Weights of a small GPT-style language model, trained from scratch on English Wikipedia.
Architecture: rotary positions, untied embeddings, attention and MLP in parallel.
Each number is 128 + 32 x the weight over its row's rms, rounded and kept within 0 to 255. Layers, rows and columns count from 0. Numbers have three digits each. The size before them is the row's rms in percent of the matrix's.

# layer 7 MLP down, 160x640, rms 0.131, rows 0-80, columns 320-399
093:133136120129155075095121124163119096158083109162092115120074136144082104169148129085147109103210148132165140136097232073164145162157152163133169091133122095165069125113143127132121120071114106100115164135140159126113118151176083166151148164
104:136159117121138113155120090190147100141153155074103115180189121103180127140145122143160185174053111155099162129086089105125151070171195112089111101116083140129170116142126174149137123097147150137158127134135111182112153119160078123168147125
093:115122087135138172175132127148175202094182095169158122113118137174152140159097108134141184117143128164084184127132085112059156092123116141114101110147094169118137099112090137054139180129132107155133143122119124127120062140157178122156111158
096:119143153104052124193152109102081107117182157160087117146146132073071147173134116146142135139110082128175130129124114088096153079145144154084124155127114165104103104124137090074151120099067130147123165091123125107138132064139165094186136083
100:082088123147107153125140153154170085118100086123146136083177088090180188126117138140163144193086167118138154063126119142113178106153094076152164148160075134165115089148094144094132155063213093170120134180141089138117126113088141120101068162
099:119095096130101142132069173141109090102117106071128072094124112192092178131159155116138099101143095088078169195155118121042133122129126120198077129151125037109093127120094147113122150096150107132176124113122175124101152117058118121142170123
107:119121105143151095149161095160130151136098147139091174126080152166109194119062187119088076078101121098179123114100079142128157148115084142062099146155144139099122116082114049154128151206074156133136092170113148145159091153175136140085168127
094:086091189108155126117106157131107146098126137172117102132104154092169146155119140078148120098090125152059101150173093147134108221131149124044139114103098138161105137135104172073130110144098109145091061124156166107108081126144070124112096103
097:076137196123050092113077136113103166158148120153125092086128055093111094075110097106092124126094126152042162181175152122141085042093137135124112134114151143172137150123106193181184119145073111134176127132122151182199133156117115137116127086
103:136122114159133102183147138083118151081136199071123072169087142136135102131130128106091161161134128124191157111179066125132145164141092151057143099079085113147123155157114121151144109110091109114169081133130110191178169115161139193166122102
105:134063137065126151100094161169103095146080120120150143128168165136196046060106126173077137106126060192082121194150113185154141140149080133151089112107112133104079109152133159147126145157154090128085081109102097105101103103157072108155145109
095:077148116158130125138123063147164157175109087066142086146094123066134152134146148100104065132132165156186078049154144146129124113108227147146055118144179137112114163149115142115104148139136149151122138097172161199123137125117134100069172115
098:110149129082156134071145128155141113134138131120118107111136111093068083196121170077138136124085097038109114154153009168146101125184135079157220172111140163111199113061133131114129185100066168162155138098122099084153087155133150143096136087
097:170142085119120075164161125088067153186186129145131117081132115113130119135172159147119136143131099110191032099153132134181116084048138126097138090133102109204106094102183124152101124139117148145159101147104112168105171114160182167101133134
097:130116100106135146115086081084089120140181128189124135090154122058079140112147131194139180153224156101161114114087178133160121111124194124166069176173153083113152100154119123116180121131132103099101118127113139203169080147095064115102066174
096:108101096147165095140193080063110133170105129157128101187121134124077142086114119105139105061166130125119116113126112138165126206124116133088148133084161149139143129134154087143084167165136132159089170027126182087126088059130161153094126086
101:142114101068082180092134121124178123109128130097015098139101108135155144097104153084174120138071129050106083165128190153170077172112112151160119119176117155117122180119123149130146212157117167180158073124161150094124154126151132084113195115
097:138092139170160145116168161124146142148118173099093099147117076127132170115086146124172115124174067107130070024119129157152176069141099148168094215120124163089137100117130106093100124223155179173129093132155136179054106149131119127160087059
095:100182129131090095167164171116133073130041170149096110129191097113136160149098057087078137037128147070128225099176098137116108088191142149115143158094141162119103190100111114192115113143108142147092109115144154104147106076119083167124138090
099:092118108173143090179147095159114122168199131177141137158132088183172121142122182119112098112166099055155167184132147104204141189142086129160168089125153120153070156158194162140068208119110105193134054129126189146158153128170115166163141134
123:131124208099106169165162164079152191124068129086198136124125080066120060148144142163102144156128167167132132116076166127164179140118147146075102150106085117122075117097060088103172129045084128094093145133111109105101046115189189109056066180
099:181115108087102141115141176132098149070107130101131138092153146165087175137187112143127175099162095086152119154131211082073140094163146184135114120113112119120147125178128121086120122088064133070173127124136185070104102154151170118155174123
096:167122134118085114128065185117192180135154106171157121175136091092105093099091143112179141151146094135138205125165127081098156123173106053196171215091156130078122136118090154158152086137119148130148108131160149190168130122094133183167184064
096:101128101137121078150143154073130129135107172147062155112064110106115154098135125174134132167118152203149149168097189084116061123099180084145160200154143092092083164156117180138111098143118133153128192135117137204148127105129148180147109133
097:106146150088130142122089156130094122117120122100126099165183165157118104105087100170124129136164100098169127142139148146076128100148120057132135116101128149121142054088108157050105140101120115113133170136113065116125102147094101168116165084
098:124093132186141152136060060106165157053126097106133128102094093107171103172132086157191168113107125140146168150125118095170130149126166117159163141048149119095127144172115101089087127114123139132158178150111119161139199141101141078129126184
096:057125167110114124088146134098148151146124176103105112164145097064124107123163166215136120144156078138156128183120127121113158159169129133108203094164127095071108153180167143133132104129118077097076164085113119162118148135050156123094146186
105:116072106103115112113096121127127132125122117100095172106083163124139167137166085108125088115151114137091116138205134068078135129086102122096158050130039136109101132107130130093090119082158135096112128126153143075145084074169104107121109144
101:157185151159128122088156162117160107173178203117122130099110185145118174094161127125132137088159181122129136163114085097172136196161155108200161179110188114107143162147132124163118127179167133149106113117133170151148193140128024150130128135
101:110182160108163126099124176108129080142146119098150103114128156131147083085137150104120079147094039096201132103141069089178131089103087078164161099125139076135147125124137158071123122135083140143115073068115124086175073121114167147148131133
094:068158118097065111194090156164121158187088181122151122157131189095146150068072127130157144091143120121061160110071120113159115101204156171051068121117142209096187161074065206093162107189103147045087132107170137112088107129123114082107090086
099:097175174142148113142089099163107130105148126146175166115098122118159113153140134144145117135105157115061140092104117210059126122120149180091166110118134110093151147115160117076102094114118125117136122157112095107192148151082095114141131179
094:164084165123105094132132144133112122199149128175146098067101104101092125129083130149134176169111167182085103103126186142116130146139114113195089108134149140146102112139110163136203137132129136094067169142128048149143102154127191153052132171
100:144185103107120125152167170152149140136148127182167188127151111150104138139089119082127113092112136119152165107147120191180201136111135085115062150123169136111162143097168090081141044111067087127083109132144042086135112131110097076148128122
090:077031117105130134131138119099092130101176102068125123190106118109156074089116126164130163122131163114106138097078096162080194104089113074152073134122132128118165142086079101118130170067147148132127189090110150101128147115070189099078122075
102:104089118136156164097061085142137108109143187110102123080135155131106115132119191087119087106113131179151112149148175140112180121143097133089142088080111147092123142174115144076111122192126120122126120167131129139080114128104156147127138172
098:132105153190186121142151074137118136143125111084155116149170161127143154131105112118137146150123150135127115162108130127130205081196171126107123129143159165116125088117130086127054131101126132169203078161106102132106113081091136132171098177
098:121115080158168172116175077103120090109101144053139127198125135116120101097129151105146125156161187090136112121140095160158134080106130176091076134119162115141128140120160142166134149164113131094169140159125119145141086117106166139115122143
105:130151169174147127172198066109136128102116079068121065144170157136114115167148187104177108106162132177127110113068129114109098088115128147085188142154093070126118087150094168160133132119144130120150156126144112106129114162075149105123112145
104:091174096165160116103164119095165098162183170090115110090095088120109089121134095066145083181113160154165113187197130151105076101136132104217157070100122100088090095169114157137181082137158133131114144090117096099182137156115186115168059134
104:230155116157135160131151138126193157061120154127101132170133114123150073113112124172132125093110117149132152137125177149117187119158039122112158134188158114104113176117099139169070161124150122150144198167158156144157113078147063149074124116
098:138079146141133146089129122147137109128137116116129132143072093154137198133201101071132094166170135105097078084143126156140096197078093109125068146146153118140117135164098109135057131120153131122096120171093102149155187144144101172132120180
094:146163147097185115131140126126159160123123067164114108117104142131161095162178175143097120095151137159118114147153119162078120117149149117098171100103112151089122174137175151051054104166146127104084197150131150082104110104081132187130112145
099:131090132123088184101138137141099153069133115138138097142137143154171166158186149206104131139132062092133102142095189131127105145157125177052128068082118128181183108206182124089132114084143155137160149157157187116151114149123075111096130101
100:123193130051169165138147142138088140148119179085135110077133182155082127118112126150161150129128076105121128102128152165102139110132134127176144147061104123161113091116129092123135109110131165122087122087131155144120136155148116159110119115
105:094130122112165119173131102135159130146138099202171116166131136162148077093101108163137160102164106136186141167129128127104098115116086097097119117136165082204154213099059133171183127099126159153121110142164116128154093102216175105069115150
097:116153156129110112148178086156108093097143152080137077132173173249159150130099145117093148101106107070121112181058151145119157139131101112157151135192117146183167079121147123122102075055125090148122096192142115106087113112125123139125082097
096:169115090203104094149110105105165128082147168091152154166181126141165206129148135151116172101136102075062168116119145101124150176195126128146122199192116092135088151114123099097109134078185147141086155103146101109146093111094136154181122185
105:164113151120178112146139149084145143103146107141148097097086076133123079133157134069102150097086113144172144131131154178190075188157125153111100141104108143137144156121142142190097186129112158109115153103102124107113133116127089177136192126
100:135174104138129194138121105138122139128081112135102163157144112168136098153150115155130101194136081124132142098123169173154197170117134100145127141149080106130106122125135151140109092159154135179171126098123140141126156148104161087117134111
100:109153130156102125198119129119066109077108137133126136138176099155091108148138182127083134159158173125168109150109142178120113119138033087076117125096132104093173169116136111129132141141119102124200098181118121111165076175142105103128143160
099:077153094192116066150178155137102138117105069121151088090092090173057130090166194121127132122147121166134166123154135080103118147124124153175085155116103114121156128115187117124124128149116168100067053146142183184159100135180140110120108118
099:161175127177116094115165083117129099155179107123142138125144131126166125075110161069146109147090144146102096119138053111138161079140104125119130082159113159120172145168144144109163137166132109093088131133136109113092101168131148197164137142
104:128136115159127095074120110145120103132124111102097115130184169120118113179113121146096208141107107141088090161086145120152103080108159156132131103124093138079128139116102103086099090159109091131150133120145088126146076091138123183124175143
097:154088099154124196121131107142153138101146093134167136122126132115067173083153101121176138091116137103156160102186151095133106113171118187143136063077129120138176102135045122135083162107108123136104106112164093041135125110156117092130196130
110:138083135181150124098119097144153123112133082100134165122097075163150138128143212134140121123193089127080132087159184111079176117115130217078177142148116141134119097143165101125100102137159070116173181136112139093170083126139164211107150144
100:152050069123145155192158150095110128080155083138114092025114134121127136114118137137207091105071068148132094146104072078126139112088113107046142111075095125092104091162142094086110146101119051120193113129153084094141112121135087080176101090
101:164148180154149108149091174203157118089149126099099132110088151080202097098159098163133137135126122099142156133135111134159114125140112134154094112166093166110082143134142135153149164098172132124108174116133178134079131153068112153150130147
098:178170150156157174151090133129134118111092190065136116120156154155120116119094107114167098121152132107174125132128145099087126112119086156122064138128111145152116125194127174169117072161097165091095068092099158079103132168085121109110105171
103:166108119098067140133094101147118119125158147123145171107132154142149155139109123087178157077168135030125040125109144079105153098116185142108125116145151113061181132173216097111086083100109134152096125145111170127110143126154168093159120129
096:171044188105155183173133143073143108148115094094097126119118116067128140151101085126119117104076161189111103135158109160130099145087130174177095101098194112108097146209109137103121100148101130127133143129085138099118121149081137132113123176
106:167135155144101130137146133086150114143187125223083120114101118153120169131158160097150142165143113107145090116140138152153123097117092153123138133164109178134074111123119172101131113083152125122110166163145144117101155147137132113154115157
101:144157121180144152151138135101102150120138152146095156167140071193112090103136120154162133110139174140145143130166140119093079159124140137159142117208121173104141105090114115105094131118183112156139118118136155118052114124190102159108105142
099:046192155162116082143166179140112122085157104157078143075086150153104084149135132128149120080109126105129137114141084110124158093144184122131070134062080147128145214124181065113118083098146149122062114123069145164116141090111092098148144081
098:131105128138155133120166143131149155088089161194089150113127116076132122106133132119149152146107125173192148172121136152134121160096100143156157195130103091112123083176098091119126089137100044164150183116128089166070115130066117110143102138
111:096169140130115093155117165115165162099125130119089124132152114184127123131077192085107114138141182076130155109115148200158134117186104109171117115094164092146140110106155096211178132141148144123128146105139160163114226076151165119177115160
095:139148106128191137084130139083147055148127130054119170144111135161102067159172127130127112180185199153143147149141103135140117127150157120109105111126173100114127132131172141168164117155120195145109100096104164112111139138119150133170105161
096:023163137168113134100142123154151145103167131118084155131096144141177128119158150115131130185118140141081106163149121153118126105007151080091133158102189093103181136097101147120122133102224114123179096060133162146150161135185069097198091090
099:119173105101107151089121096102146164160061105192151133055195177150111114157123142146101119118166144152147109150156155111139117124093139134109143148102123093133127107148177157134200149113129093087140132065146128151116169104140106114128060070
107:168143118137126183122127156070091137181181130075126108136135141123157100110134120119077087180125147173100113130140143090159125097111135129044134130109123177121116087148068160193126135164152085171105117145116116150109136162124139097136088087
102:118173132025102091127118153150096080109159164093130182135152143105164094133193187160196151039141093096100115055132146109089186153136165107125144133155140076097162132097126123138104145150135107084177237174097133154208087147078140123138186064
103:175144112204205094170164138104115136113120179082136164077173139161197113119163090129192129163093139142122199103148114128082059172113119125159137183118133127112166117098156093203159165101143174144190140092147149138181089165095154131110155110
100:116084018117175098108181125107113135145092084131147108157143205099073127061177165106150101181076181081117129121131077157149123077129132097152086151079106139162150111029176135172092158118146190123139192148078109078120184165120156081138075121
100:154108110135137118168118126158127109121146109096076119113138113133150066178143103154138199122132138130132115212116148141158152135153181150149107101122155167211132169141198128151141165129162175113109102087140117085113103108111208136115115173
096:080076094100111181112121165123157087127181126089186148126117132124111122182098099152137078138103141147090141201144133131120138133108115149158153144125157126106121134126126120101077112139107146135151094112146143133147118083144106155185110081
099:152097084123129102113096126135133105159116123114112160063123119131110219063117130089094129107133137067152084093143147136203179094106134071202143065129123136200159091088176091131093149165088119138098097182160123135191097114183130082138159150
100:160120152081117100166164157132171139117142087140161120180141078154120119160110130132157083132127108087112147133079138109140134091116141155086114087142132112116074132105155100095158146119195136146113220113118108111064127107105121151182060143
123:106163144103137163078122157116111185154114082128134146157150157156118132129110174166138103175089149156124127116073160087095131158107128130120126161113147117145107112154182162140150107151137089130110122116114172120122193147148135185163110127
099:154117151086086134127158171138129143166125095090149126168150152165166131113151080136094132110120172152151133141165120101127089154108099151158171144118137147061103109087127163102158132169117141121156117184132055116169132186104105161131132127
104:164121146074085132085124149072167145150148129164094124098133146140107099196130093162161099133135093113141116071177117052199158160044126150119114140186115139146114123107187160094148124116120122102069103115119097138128125123122103160107114036
098:144174137113185164218096087076104124108128205144174119097105165155172105115165025197138086106130222170119086137130172095138132161125152128111124053155122166144092122149103094096178112062142153125079074156121149089104191140173126149116068172